config = dict(
    norm_place='pre',
    init_std_o=0.00621,
    grad_clip=2.0,
    batch_tokens=32768,
    seq_len=512,
    dataset='wikipedia_en',
)
Each number is 128 + 32 x the weight over its row's rms, rounded and kept within 0 to 255. Layers, rows and columns count from 0. Numbers have three digits each. The size before them is the row's rms in percent of the matrix's.

# down: layer 2 MLP down (transposed), 768x192, rms 0.324, rows 271-399, columns 48-95
# up: layer 2 MLP up, 768x192, rms 0.35, rows 272-399, columns 48-95
down271 110:148106121098081124120078133141113190181149092147046196091109105129117107099105119115117113202127138141126067158157118198101130142104092115095131
up272 095:101150107166164182209119133118106105127139118124118164143123078152070100128204088142177072106136160153082131151084127103174113108101153097189124
down272 100:161092144145093152155090113124085112100117166107122174160150178142154155099158137159107109152112166066110042159099120152123140159127131124066069
up273 095:136137116130123139108110134092092203128186153154136172105071112125093110145134115139102095116152176158140049220180129155145164137116142182136077
down273 100:117119080151175102154090119067134125124101133106136064104175111164135089138146119138139163149127150106180150144141122123088111134088161139159103
up274 098:147128091141121109161171111098143106102113149138095134148062117121148143093125188125106134118121128056159114174121172150132107156088079184135130
down274 104:131193158162153160121161102148157146108119079146126137133115090122087159178097130089180106138118183086111185106156107135140105147146153148096165
up275 099:171144106067104077162129188094106126119139133058115175110125069124087118162137127087147094110130102149131165092104143166111147145124136137152114
down275 101:070109152126155113169188106144100153127144081143164115096089129134168114137217144108084166100126096103146111147127062093160165166119063119136142
up276 112:174168168111097239132126161131132147130143153141178116094168132137131116076093143125106111167129109151113163178138098072089123070075138161187122
down276 111:202135171104131184116120155133125155155117129088143084132164160174145167095068136116121127140177054171111153135137129152098152077120111123177096
up277 098:193125203082143097100037182131113120130138104068159135101147125083164098119152174113096126140124120149135166159087102113171222138107141150128148
down277 101:164159145155116117191142204179164083153160038106085115131167129120111163100151116207152130158156134158069056169110133090087146100100107108118116
up278 100:151186145123154160123047094126101073059124137135186144111111106095142118093149155098216067144116023164153135110099153106132138104113153104158137
down278 114:080114060138148117123090114132145152120141094201170143121175149153131130128081138101116133131154117153144135127050126156154098131107110083147161
up279 116:119143170094143118139106131163107119132196112086184108137129154129139177120151157120124121156122155150086064076148146053110145092144172100116172
down279 108:111151140050141174115166081091203151131155142131121074103140137169148069106177137100124133119116144153137149113121149170120108152116100162112136
up280 105:144129082080107079192134146109113180138135095154119148168166127120100121134181127119074186179203112173096119099164118133106153114155205163109075
down280 095:122132144104192134154110118086135173099104095178151103160116188147144171133139131059113118161129110126101153108098111144125151118188112113113142
up281 091:138143133133105149138120088101196163161120101064180119098134127190127151090123169155099150159141139086184185162109136184096124122079066085156142
down281 097:134067125114103112081142161131105125104157083057138155083102094126127127115113096111121169107081112168168137184109116150083140138058122064157110
up282 099:154153135094065097112088149139145161114121128127133113126143106196089159135108138179110111127111132110132121130073152134117154128112159142063121
down282 107:139155138074089103134103066125104088131092157169093180107187109123126086113117114167103068118155119149149118117128183141144067144091161185177100
up283 100:138156145116106178152042102149165136145087136092109176128145158119128067130181091135168096144142127121142068180098174104111169073117169127149083
down283 100:089112073085128127149085099128115118120141129109102115150096127172141097124105138076073141162177132106137135110072175142118180126090151143133152
up284 098:194091125163098166151163111113160143149157114091080190109130077126124121089123107170110159129096130130089102074152182081144119154110131134129098
down284 101:072099037095109111102089092140149154102103075165148113147106147134082106165122104103151093097050088120090149117089128157130098113096122067167216
up285 098:152162110154127146131088117038136067125150209131145080157140134149158111119098109103167143147114179099022146130136165079140187113140140074082147
down285 103:190123146143117101122048138112117106131118107206066160083145169116139171087108065111151169195128069165105122091133121104192134116079128100139125
up286 094:125122163112129140095108120088095117120131123094163106139177133082185139159148136137178138151153115062168125193161137113084121156107111121089133
down286 099:104141141137175136137128135156104108125127146174117108151092110126216129138158090137127193169113161116143105138152133146117131134112056091097156
up287 093:089116167091179182121064144135158075091130059112090146109134197161144131160200121091151097156124198141150071119148134122099165154105187118146135
down287 096:108133122179124113238126060106127139065134081124150133097143161176156098140161170136112122119146155138107108093089097129142155153122084121149129
up288 107:108177129114160111156120177085131159147135139202087169100173117195109200142130073116135094101163122139138143136122113071163159180126135171130101
down288 102:132075120136157091160102169152134120114119199100140136125149139199112062126115119098099152076181116116137165068100105151111118163144127056113152
up289 103:111115130198128131125149112137121092151090097136135146135104097148139135113146146098219133115052141118155092095037153083112129149144135144124115
down289 102:128175130146151111168152131123104097189135139094128158093142160101170108150174124103197129150097072104131138126067152121130135201172084129145120
up290 092:158100176169184148073161095074173107111098134189132072091129102127177174139162072148153150158055102129160170143151137120107111092084106083148109
down290 098:152139152162125125069132140174122182162129146105117100142123097151224139125142105089152163150112116114209153151133082159125151181151132121120060
up291 093:145132125200074156144129155175075106123110078128134117151173095137095120111127084109159116103144125119072166139086056125161115126125084121135135
down291 108:097100071187149100133172089112132123156112085094071148103129148116135163142091103138118171161164106103135081107123124132115147166116154189136130
up292 100:165076135126126126149142071127155162169077130066193163148162126141164178126130104100062145150179138127098086108088129165122139205138168125126090
down292 101:155093105115140129155141112145050097126076117105112157144112086078154144121130068159094113196161146174088144090085128168097145156192116086096152
up293 094:138108126189164131135115134096116138159084104093163147120163120113107159135067070095135144106078128113148085158095083156110121172127140144128116
down293 098:074124174099144096138089114152186195126093171080158113116180143123072184160135115121154104100072115152155087122103150079178137141130159145115120
up294 096:146046143095103076178076189118132110155116062102158124118153127102130125139112102088138101134114061117128182135123128158130119166130099150148128
down294 098:121139139096087132158181114125134127111136117164120161131172165129174130143172237120130114076128097150117109091123145176104111098071131209148081
up295 101:116118105127132124134147123156152084119089153162120175128123151129101223154164171128139121158144156131118124092168132096102117101121170139166122
down295 100:114130169156129115111136173144183087156103119181130157129089152153138179117174099150134093143173143114142135104109166162121215117062157161150150
up296 099:148122106177155096143178160162159140129135106149110153129109170179133156126164166064144073140200120113126148073158156088113057152155188117191120
down296 099:165165159135197131179126127122160131143158127106098171119129120142180076143106121115179108118162154108131083108104196136131086121120216051152149
up297 096:152134062109122125126113149101145061101135114165175045172138096181157105121124123109129155166083079107174185174163120128087102117153159153094075
down297 090:058167192137109149101146137132080125147157169107136177139124097094127141124115144119170123097131124148130152153154149107117164135153088116204235
up298 095:131178140144165159173086128122145063153122078131184164096138108097111042136125116127153109122079121146149136175209144136152179141160113119080086
down298 102:118173084156151183115180131141120116111114148100145159109142153085109071039077148132092170119113070101174083162140124131153161153126135101050153
up299 104:156073111140086156146129163161147178099110126140117172125135078055161052124170163175186129136147077122111082169104126117134152110138146121180163
down299 102:144081091103062140110150173141159125148122150169111083170124121156142104109105154117131107148173095109091157164084143135172155106113173174071080
up300 109:055078150112129071124134096098078122098116078123101114118116076193128169150133095141130149122136138047176113113166114113079156050146109095145143
down300 110:081084152105118101081104109125101173076128118110118114108081076159141134140107095169127159178148117102141125137199109149065156053179054107166155
up301 092:174128121074104147130079146101153128197180108082134141082160160187191112150126106138131153091089136134205168097149147125117070114055130117049167
down301 091:131165100142145148117180134165121172106090113162139114174131125130126110120141231187154149085178120143118119070145109135093145086066127128146110
up302 105:140118113123128145115133165120192131104153133090056167168193151096147137122153148155129086141125157093144091126143127138175117124088136105142140
down302 096:089134147100187116105149149146108107136192122128117163127150145102163166109120119200181047186124119137155049105100128128162138110120103134157120
up303 108:103122146104131102085059166085104216136147165162139140147193136135110147150160099145164089144110102159124137153152095081155125109145057119134156
down303 105:142131104074124141170129122102106208137128214157122136103147157139150085123182133147137065134114143154120109134101130114065100115134062146093136
up304 094:202167112132105139122102147114155119080133157122136107099170096167152178093098129122097114023132090117140113144145184083104155133153112179123142
down304 111:164122130181115128119156166119129144105160160112122139099106155157087151153136127172132171124177062094130159118109155106073126139086199119129146
up305 088:165124127149131174096163171115125160101124146103116143148090199090123061170095150142138158112142108108116156151142126148109123191117110088129171
down305 094:194115170108154181096132155124070138083141068136110089118138186125077142125117145105088190160079126113159184150107146119129069097111072123115134
up306 087:132072141074141128173160124157115144176096136091108108073153133144159142139138144131100196107112134121150121166167136092156162117189127117176160
down306 085:112158047143152125123149158106114080132099145121173162116113100110123046066188107167120077154159132111156108154133053149137111135180144133097114
up307 095:113083104133123137117158058144151083133087092117201102150156145131144117069121113158146104134123150090111170135126140137148103063073141119139138
down307 100:119102120184136061168079096059152109193127117172166094145144137126126103106127127092143195106109173075104133085150101084151135102076132116140182
up308 085:170137062130150144104130125110129137120101113212102148075125147113078151170120136096170129148147176182114079166121087087159116056107088096137110
down308 094:146082209149140148136154114111141125127168182110138114163121106101138145077160134125113151164124103094116177115147154146186159181137181118131173
up309 092:160144147087134160150160076167156125148132050045090172143130091136187150137112116049181120103107070124150123093187180056175120121120194164139179
down309 104:112082157086141134142170110168142149136130127116088088149139194132199092132136104124127133051173161124079088135127193180112163139208100158078164
up310 108:146143135175109116119136161157126093105065166113114210158122143139116072131135064129123119103097075103106115113140106092118180170175095100070056
down310 110:135096169134112109111094083145145190140078185093182163100117153137081131132118116050145171092108121114098177056129151104159106072125167096116111
up311 085:163064176114144122071170057070129111119100117194140161123140123127107185102116081163126106080109143186126055137102173116126086110136184165156087
down311 092:063140099155180136146133148093067102154120116094161156193134098118003160081094153173168119168120094169127139200192150130129134141162125135071137
up312 097:137110041153147070092185128112088156115130076131128091138118157115123069146154105049114074125136131087130145105098197118130101148100145123112123
down312 096:158140150113101151054130107094133108086162137216126136108084143090157192202121169142160128147197188105101143130150083158123086117168175142198116
up313 106:145144095110142124068114124129165102160147089113113129091112104069137035104097101182094071119175123118128159133081147103192082220207091144150152
down313 099:144103177165165118052045153135145176142141134136135136120154128079147142185107135135120185196101144102174084113169170097157191116116137141122111
up314 101:081139069102153123129141135132136136185115139136129076089163104124123098086136152210148144086118130103099148146131095058180094104110158115113173
down314 096:122138118141110105140117109148168116102116096198098083151042083121137100190142101086078115114107099091096130122135120104162132136101146119143145
up315 097:154105116107096161114160102091164096148140090091064153122164161130103118105130079116104120137194136125113118145173140081156100139131119174083107
down315 104:108173063143068068115152139145147135073129137115076141149163154118086090125150155161172119069079146104133206162162076134162093165115128166146082
up316 098:144120125144093066123131105087105083153123165163082090129172116147171140100133122150111087054115137153122145106147113153137141171101122107138162
down316 097:204081099129064165127104110185158168105152144141147106147083168148114102160143122079142128143185114134087174168155152138115090121161174076087112
up317 102:109143106172132125096120069088149097133091166143144124079118146133103132138173135121110166106175157219085152112078127101153120163075149136125135
down317 100:177140081149163163098110093019158171157082135159110101117152084121094097108146169082090169128169169134102155124051108100119126134115116098036119
up318 091:143083140111122109114133123084153109098126205124191101115151127126114123210080126151119146154071220120125158099129107134139108082125153042175113
down318 098:108155097144135148086190073154069121113112184108181099144123092112050135115200162122122126143112116127112132096128103123101184123156112125122147
up319 103:152090072140145121119157165100097067080093103162142092148072049095173080103151147111126105124175121107177128130170121155139166149116094146111146
down319 107:145115071160124120098128154117144147078114120155158080178125090134154112129136133087111158164220066095099115110131127122179113114116104133082120
up320 100:139167149093139151178149192132124148139147125163108169095169172072114076148168109135150071103197093141131133149130174127104110160121172139148103
down320 097:093161136094132141110109156138128124151140139167115102162137137098124109150167111174107181102103091094047193153178148197087107110082111113161122
up321 090:136108142156077064117120102138122052138164156139126150110089193200148185105075154097141111141128152124094190110171161105150120160086126105149093
down321 107:127138109131105113166106098161126075131108103216124111118096107120106111182113146106128114183124170159142131218114083133143111133133081134167143
up322 095:116150069081160112144103111095136152151153131151075110145143130156079100115153139103178109108134134106095164124128110135150119096159070145137042
down322 111:082146172117098130120127162115131084175068136116092106129055168139102154153183093136112193140105138070136096116132174131188141141124135143131084
up323 105:160098105152111131147164143077155128092190067109104111128166148126146129110133100130168140113134123087155140158097096140146067108139150139138138
down323 107:122133107154086069146151179103078168147151099116138101090129166125139105157090074148157141096127125092186091147149081104137147114150120136106146
up324 100:137151144179138156095136150126098189125141208090125102135152127146148117088071166101163132113112126148119100164134077128087184140127080170180154
down324 104:122184101117054141155073092120219108086135129110158156130133097148137111120147115141094192139105182121089095149136138113136092099113113117115169
up325 095:159102092147138072170093152141110095116096151093123124103091115126108044164132112100175136116164062129103174100148205146094181148127129129141088
down325 104:142179144149114113121182095126132134137084112154137154137110120156125134090132121073125125112145148060089096118145193095100145163123130096147096
up326 102:159168074155121112145133156150135120095143158110175078135185128062156133158114096122141162055127131134128068103088096115148162125135128104169097
down326 096:134170141144138118180150137088152156112111179187172115136111151202164168093130160145159118103115126140199138141104124156149136142102088114119129
up327 107:172150159130139101138118088149142120153152135083151092140169113152125165130139161096067189104145088175104147121152145069133110148160090108140153
down327 107:143144127142163160144158062139102127187103117116117068127123114135114150122171143099105139144187124135114089136105161110131117137154055096125150
up328 119:100122171164119104121167115112117156063150059127088095166135151145135140175131137085194123152129147120110160124113104119183206123131098113160164
down328 096:136159075160113112148095135122093079171061093164114111144110099166074137116107120169095154133087122179155101090113075197098086141164136095162125
up329 094:110106167145110135173159142118157122207130075133199167115146087151173135172136125177170121082102102116163108145093157144128141139116086191133169
down329 090:102113094119185093114138115133158130109134105126132127116152088161129138151118100144081104100108079182169053177161125117081164044126133146149131
up330 102:079165146160130118129087134106117154120124134128100146140169206149111160131121112101157155192198081091152072123127139127138115080179125135079113
down330 100:107142161079117129154122111121125149146076101163083105158134109103130139105104133109141119124136075119162067093153124145163150106150057079155109
up331 102:134105127136081121156150130164150130119144087121145126199104174138166128133148080164186111099162125138065123095102129115102178125157091072123104
down331 115:164127119142110107170113109102160160100130090123155092145174169115143140052175058119161148080149173112114097059126163137151142129159139162134150
up332 107:145131116167105145127091159101107120113125161131086162160133149164022142112106091165105088166171148096129115138120223118148114066158076152072158
down332 108:129147122168069146127117112123156117211180119091095124162120167176157084143146147168118131097170151100140135136208122103143117146070106070110099
up333 090:088091153188143096110149125091096137180149099124185108063205054136183181115087129118148099123116174169140135084149131089169100145118095134158143
down333 099:133155131110161170138112117179080096206094107159103154132087134167108121138110048099151103053082163191114158149156129127163109118159111164155151
up334 105:152102131113105127130078140064164097125099110139116119084153092145151121120163123143116192123150142162120141127109099081129127136128100079130091
down334 128:136099149115082131192102088079103090131106068179068118132201121125108113096090152134143132157132162131093136120137124114144078169138148089198109
up335 121:158133112140125140037147119121106154207118074094120063175129128124108119138151112123165164160169110087101149146183157107115122124143103095130108
down335 099:178152167137095073118080176076150099150146100182121087150123106146109115242078086118118113124101129157162155146082107158108086118087112164072161
up336 097:140071128170132094137110114165112092150127099124165132115175178121100111124098106130148083193144093164154175157063106141095144152120134169132149
down336 097:083119072142067170147158180202183156160157070101109085153141175173130094125095145157149122143141065130140079146061115171120123146117127077154127
up337 090:136140156082115082112139083054172140132118153156104081141148136124147151116094092115123090134072164119163160119168176162071069146129149128151152
down337 091:132109111130149080140132106138117102132111144134116078111213061179090148161065162122093085106114104147159073170152187182070152164136123150148114
up338 108:133139150178107103157090099120113166105050177139089146152085082177118135131134104133097062152137063118190167169152118092156085102096152087129119
down338 094:123126123121137094134101135155125115170115128047113125062086125103107154169135112122098144170093125146070141114144105125138147083154117100112191
up339 100:128153104178134115103100178149161141111067123139133176121159158135126096094176147092117132095169126108102129160149187078118045143101110097136108
down339 091:093111128147144165103145097141151140135110114116149099141104166109165161164105101145137131139075173153096093108100078172129216137116123114096141
up340 100:154123103072121066195150150098127179054140149129158118137163079179128153059078132111129074123107151096136163159114090167120128094140192073158108
down340 109:140170154133091162133178158136134108094100044136118147122131156222129098079131158148133236098177117127158114120140108180083106120119139100111106
up341 110:156119180083149100146146171151069095114147106175141160131097137115077182138137116139163114107126117169137077112059155064104132170117182164148157
down341 110:191134159027159103127132105207112089076098137146144107136078245156105147117146103133152119152156111155174123150107162117119063132135127126128150
up342 094:106132115144146139089052126117115171207132132104121117136129084133066128121092143173137084142176148169103187101112145086182142103155111121188128
down342 100:083128086187101165095090153109113121085081139102144142125047141175119097114111105170168066105207139149139165105098168126146088100175104117085184
up343 106:131047132115151093128144188115070119163074108186100113119168061119151119099153099101142120101097167149170128126119121104127117084178160117141087
down343 086:076192103127141109079134115125197099130129150106156058137140128101142048107102101109148113165136071148183170137153071172103144104175083138120086
up344 095:095118116135182146165183132111187166162111140161093090134135162125059124128122164141094109123183093065143147108063134171130110138140091141134197
down344 105:172156128069120148131122130165149141135096152093156153085150052072153111132126173169170127164059138088158106211081087118120105086130155101124109
up345 098:090133138048084137112051103144119125138132092092127134123174150155136132113119079076093137106124170157086166111143136096153189123090195105105105
down345 094:101208084081105105113091123144078084102159188122134114107086085140096170169066174104150171131150205123108176132099102106106087131205075095127099
up346 103:126091091119138120148139157118194174108122099063171117088077148111121149139062205091084118130106171153163129055118137155125063201120137096121074
down346 093:104088084171114108139118094097113176111097122113108134121103121160152136181163129130099085151135132151090087085164124189150128152137127142130096
up347 102:111148104169111118090138109083083069112135204124118106135125155153147140059109112126109088162140152146097177076092116129110076098152123104057149
down347 108:133172130136139151164105064133132124114118165113127087142104098082133136134042145138113183167158183141087125143187097119117089131167127184085135
up348 105:098146103156112150108119152146138132181146139118120114161161140118120138185129109136181111150100151106080174104125154088081143131141123156082138
down348 091:148141115146118113141127055116124167156105097144121116104103111103092058133094106111115120141135126081196168102156113173143120099151163146103152
up349 106:151157155207100120145222105123200114104138017100118114101129121092129092146162082102115171126140153111113170113135138148162090148098147091165088
down349 104:162049095091152063135133230097097108112116076121175135086098135158151108135127119146129162138103133061132215113170101133124122116125155174147182
up350 100:123129120129153066130159125097163079117133087132105099098073150139139098132054115105138188119123130110114057199155155086138132119075138213149109
down350 103:065156124174138144157103109070125133143181112079174162131141122184124120113153100109159124127154107101187146163151107168132162115193151142086112
up351 098:117118146115111136116117086139118134145102147100122140157125077135152117058172128112075119094116033141131124174160176126177075120160132145105141
down351 096:111089159144141156117136151114101142181134108147143125063100082087123132143106134091066140139062146097138137084142100134098135155105083154115126
up352 102:099102204136135077120136126170125023175144167093163177171149137141116154174152106124105137121139122142161161186127115110160130135138128132100127
down352 108:147169083175095097110132095131179091114115127127205147207144146183133178048111079156133106165077188088113116122211100079077107190131103055065134
up353 071:154169148093152100149192207169121069060128140110104173096158129120066153154108103092157130082160155123172151112089117123110131152082118113113098
down353 079:129071139165075099101135159130070168122115129142129138158154080081150095115167155071091133169107122122084138130100133144111057086083132142141187
up354 098:088158096072130142149114137145092108098119070137165107110094103093134142097116149118076124139130119097123141186135127066151139159069147077122124
down354 099:130079209130187132130114184185093117076162170168189191146102114128128156208120110115134101152090160150091120165130132103126136096097111142124114
up355 105:158161141188147118146133100077110060132206092107102130115082098165110092137073141121164098131126097161123111169108153129120150144070138153125140
down355 114:151082165117123145157131076169109079116161127185145108115100091136110147163109174162188120105093140149097142139141137187109125119150090080145189
up356 092:141149160102109127133120110114081154168138086155100116099121127121121129118173050081138118081143081135122163156146109129112134147131106121119079
down356 093:172188159157119174169162117156109176095115076107151103168162171139149179096131087107147089175122120119131131140147159154083100106156114096105121
up357 096:107185058167115098127125142102089131091113222139157116081109093173108062159131126127107091113125094114114154113089117102171131116081139122170126
down357 099:106094092174083086059128122167072139128141152152158123101140085093064190147159168151153102124096140143134077109163158078126129114135124115184127
up358 100:108142160043130112145113106100172143142132110114158146095115079044120066154115111143151154140085096176179180112073143151150071118065065172165088
down358 116:115207168147138082148146105103137146113133165140097116137152062120125133191065106159117109191154167130147161148106167120086128071148105101058141
up359 100:112111152053137096107131120071146115167152162105075176081148162184162134122146104100131119108154131129127169077177203101129116137087156163129122
down359 098:121142105107118137092101132145137142106155107119085103166152120122166061080116104165159191108108156098123155132156165145126179085172176036132154
up360 107:133099129092178169158152111154124122178077144070075138140134057142210133148118133127086146116183082126059098088124158133169096142093091163160120
down360 103:102105082110181168108124119143140143140141086134130119136126172120135130146126164054136191154137069154121108149131132161099123150161129161144131
up361 095:083132148158168116094053118125078092114152184155123160148136177174103102109128150138146134126135140115144185132134150162101107095147144137119188
down361 111:134212123184133105112114073108133064118113131119165176090129174150154122132112148173080082115119156138121101168177091136179115134155139112112170
up362 105:197109169137173115113137126166124113113125107102096173163143068100095098138145143124061133146086106100134142143130156159157115197082136104140100
down362 093:108189070119101122132130127124139182117114109127199204154149166183132155189156118139141092166118067121147199055187114148137169113082081153132150
up363 081:099133083145154151182116088152121094139123141137122149132182086158120068105136138157086113173148140158122144136108141178121109131139122121115133
down363 094:111117136122124115127169130142156017147078135169128127165127144131096119120099093147099108130124128142143071124074131193118077115178113127168121
up364 102:154117153134111117044099192075213129083113102105149141114188091148127142137069175197100098047136149098121108103101098058135124137111162113148131
down364 112:115176122137072156140151138154139123143152140134140124101135113103141126144121091167088122150138083169055101138106107132087073066085161093117106
up365 099:066136118159102131073124137131102139136085143114106112146140132149064141094123167103117143093100191090161060096117110104135145121073149131161153
down365 099:066154146208182120122207187126108158098143183097144138141126177163172122124140139076136148125100144135107091104113094134128140139113115061058139
up366 097:143141111148159061158171107143128127167140110150121129139118145152129130119101092074131100135120126101094133095119107031154114188170204079139098
down366 099:165143123183130126163113061143149114121095120160114142094109142145118097123134155131144103111151111096094152066111160124139163115109117114150117
up367 100:090192174113132143109113067163157143146099167145145116110174095161106168180116126127164095101120101133125095138081112118154137126174128115132138
down367 086:116099148116143085143101191151103085136146132186093123130058163180182065148147112150123117152098124143107165176118146163174105147138105104120112
up368 096:102189101078159114138118120167112146156151079111163143087173133084114106112152153109159141129071099111141104106118129138113130102117148112127106
down368 096:112133151203107125161182066103147161128079152134130156129159124082101078168142124133104057133106092120104119117071097153061150100098132128088129
up369 096:097176112155153127153155134146112160091114090090133101171111153133132126100160128172104135125160145097103165154067130129103158141156127181212095
down369 094:136117141094134153119157069096105098090134128153104140124148182094079144061109111119182171104112116174106106103125096184185180102148144073187142
up370 076:095219147067133134143114147160114182118076087095120091093115186080092114167118161120119120091085108155172108119116099151142118114148123116152193
down370 088:153122124147165091141228112109156100118156119171133113136128108175138110119105089125088113142150178098107124136082170203140158187151072105110103
up371 090:190144119056158122090132028122125153139052140121131105149109159138138111116127156141090122121122123190155134116131200128121127112097102118120087
down371 094:097084143205102122142109136093089127114165162178080084157142130171198145135114145117153110136194100092087122092145115121160136152133137158116130
up372 112:073151119116079083086143186116130144108167117140151118053164162107148165159107089153130149091115059155148148127164141129120121095123167114155064
down372 098:131107149149153114154119122072171178082116112113154131147123054153182117090108161114140124143095118147138124100109193129128144051185142152175172
up373 092:146116147111161102144140123123185081113134134034084162147154120140176159085136172090128133081160120194118172157111103093107125205149150105138120
down373 098:056151104149126140111125179174106116109088151085105086143174152068183105114132131111092127131127099173112142133086152135048118161114078127089109
up374 102:146146144136144158170148112097143132126077101082077151144136151077081133080084191147157125136134126178082215181129153107077167148131126115123086
down374 109:112141132138097140163143075093178112157151128109057137152178074112152149114126158130112065092186123144140211128138117081154182185173168159077108
up375 105:152152090120152094145152105154154147139102154137112233082152058127134114106126131137163100107093147145140075151132179105114166129124146144142159
down375 100:121157020088137109101155119165120154104106130128172129065138131114122150150121138144121166074075130144090072205096089116180115075149166102146179
up376 092:120126180125151096027106114233117123177144101053169108091183133162170123131130145159186118122129152130143129178161137113148120130119077127153134
down376 107:160153098205105112121140181128135128130162066130153141133170090136123090167052176148177106117091133111112187126129108165138121089098115143192172
up377 100:133128139115157131116166097136163157116131105077131120075144119093106107125059116153136098138170146146143225172146108074146081098132134152156137
down377 095:186119131134161134146110144161126113151144130158146186090160112141135108072064184151100095133136139130136125141059144108117109112127129122113148
up378 100:105120158087123118148104120173140106107125100109141121118107185110168121153093126112119093135138140126166157145159131093171053083135082114183114
down378 106:121118224098157150163141087154155129123098132141163126114173130185143098164146204105104130083139110159188120099179086082087125125053180097101144
up379 086:109039131152104166096114074112093157125118153147084051116095177175072165149049121140130102167116141091132139135116116078125110134091154106114140
down379 088:110089075084145133171121172137129186157152184082203171092129133127099121059169115148153099108116143146101153108127111156144154086158144171119156
up380 092:168151128054085146071137110134142159108144158047106168124142175100106089174110072171129168133134137153182203089185106136142176112129118151194161
down380 097:092128128150099107190150163117162090148141123058140188127162107191131158078139142135138102144131075179089140160119151131108073205166166156121096
up381 093:179142158139098160136146085167132138133147095079112174147123140050109109085147069110073153066107121116130116172108136063152201164126123121121041
down381 107:141131101129138119088116079126151133178131111080093130070075124120104113126064162062145201098163139133121113126143133133129179131076175201113158
up382 092:150114143116142173092157116134073131149050121094187154064131118139135108034156098141164093136142094070120160111171219105124184158091096151123147
down382 091:137119105165082077169097079099074082142119094150154142176141170112172135145164120139143177123085161124129103091122147169146145103153085169100161
up383 101:083115061143123142087158141151133139101166111108112123113137147133108113119135117181125121086160128161088156157129139073159063156163128100155149
down383 092:197136174107105147121113115127118143141140151117137139163158080142129122193129150124082168118153109121130142129147178127110089148053188087194123
up384 096:109136154166090164152131173128111153117133103120128087159097092056166113083122124093163128122124093124149128152137113090151112112073149162159102
down384 093:170104118152124162125169093110142121113101165112122075113147126040112139108132123130127115125111160134130129082040091155147070182121109129090100
up385 104:127155129160132126130175171139127072157117127086150119129172098136096140138106107131129106133128113129132123113138119141091146118133157152141149
down385 098:164114126157103144094149151125117160174154185098158160138183054153080139094096195141104144103115145173101082156131162122124167097090121171112106
up386 102:120135103167123154140130145089146150109139060121103129150097058122112143105171137136066144111138174126070151146199169175161140132088160125118121
down386 107:093143105076090099100105094068122152162087151110101129125119179130091202133089145149123129145155085109127173158119127137120121173136111152124163
up387 110:112156148140119135120150077148151133078155102144169144129148116075131201107130118081139051144107132097177146099077145123149116172066099165164086
down387 090:188077135078122155119157156182114155137142131110108123145094076108107142085120096079127113191120061096173135105116129158138121177138050104144115
up388 108:113112146137107176162132122143114158092128092107166193126112158164081125101120090169121098183179100096162097112120133125069048113121181148126091
down388 098:157126054165077157118152145117094102068134063131105121104126115098168115133068114100169101173128135156111111080168095129099113192124202067153108
up389 111:195101083059131108147119140138047129124072137138119150154095111074116106108123133153098105123175155101172160127160156182180156080118061123137138
down389 111:080130143136162123137088109118161107158136135121060152115110107142073128139132095143187037165169135159153159109103151126141135108133117107106172
up390 110:120102123098120119059184099081174159157108113119167135186135115068168139143161113114129066156077146169123146159146150161138093128131203132170068
down390 116:100141148103073133130140109132121168092093120111146087148108124101139138110108126118182110101121121146096097163154158099102086151144179091143081
up391 096:050145073111062133148105133114075098165118158151124135105143125070107108109082159113130128124144180107184132187099179116142083128098120183148138
down391 093:160106154154076082136054131159128116151209136099117161123132151112110168198080072140198163129086129137063133078155085206117189095145121118116106
up392 095:180109129110061172170105177160088107158113173067116123175158159149149129143118072156068127120100056109134137139081135089163115062130153141147157
down392 099:116211078204135163151130123176126115122135106126125143134175092134150168163096105169122088149164155169122089108143074072120152095186085173174163
up393 114:089071107206141100141108165134178116156082103127137099156166151060124164121140111094120128103177135107077102168150134115137168103105181110127201
down393 107:146106098184120080140107107104187106118107111160092130181143149093147101108123110079046086094153091130137114154118133194113156043108165085114117
up394 113:176133102152170176099093117077183119110169066126169106128124139129136109043127133091143123072089057138154090119128144138105112156186106108108102
down394 116:124106108154122194093142041127137164182087163135097089127119163101166103152113220117091104126111141120137114121148120162058114116119141118104125
up395 095:129157156084132084115128107140093138156191115053110167170147163100184146192116158135091086175148134133158147131185082121127131093167097125101096
down395 102:123138147127187079129165151087032114113131122154165126130094130118122109073102164132161157145185156164135125099148163144137150120166075036113105
up396 108:177123173124165135120118122142201114129120118104125145077124103141152175135100122143183174120105122156106170100114060097132098114151081110141123
down396 108:187100070127188142141108082227145194120134129131192108122114072191105148114124120119138116200080122103110132145186119162139165107091128128120127
up397 098:101123171146116097103145144064173158087153129114168186123176096090094098104165148120163124097085106131090182150109164097163116147086179170178126
down397 093:122083056092088124106111139167146142096084120183161142083129084104120116100118150101135154168121118150199131168114121135164112121148110070099159
up398 087:231089170139224110151152107067168088161143088143161129115132136141145126128118104107111116145113113188115126174126102095176167093121141123146166
down398 092:145102128164078160103120091130176159123129082169118148171164156122104117166109117150084086098129121146123195120087150141192117130073201137131182
up399 085:072129148139086145099144130197160144171155104065075116123100181114148111133092128141193078148201169153122126146122115131158135111183134169117140
down399 102:110137123110131097145102119125134128116099110145127120107165113162073107105147178091134159060165114024168200112087166161092106158062144137090158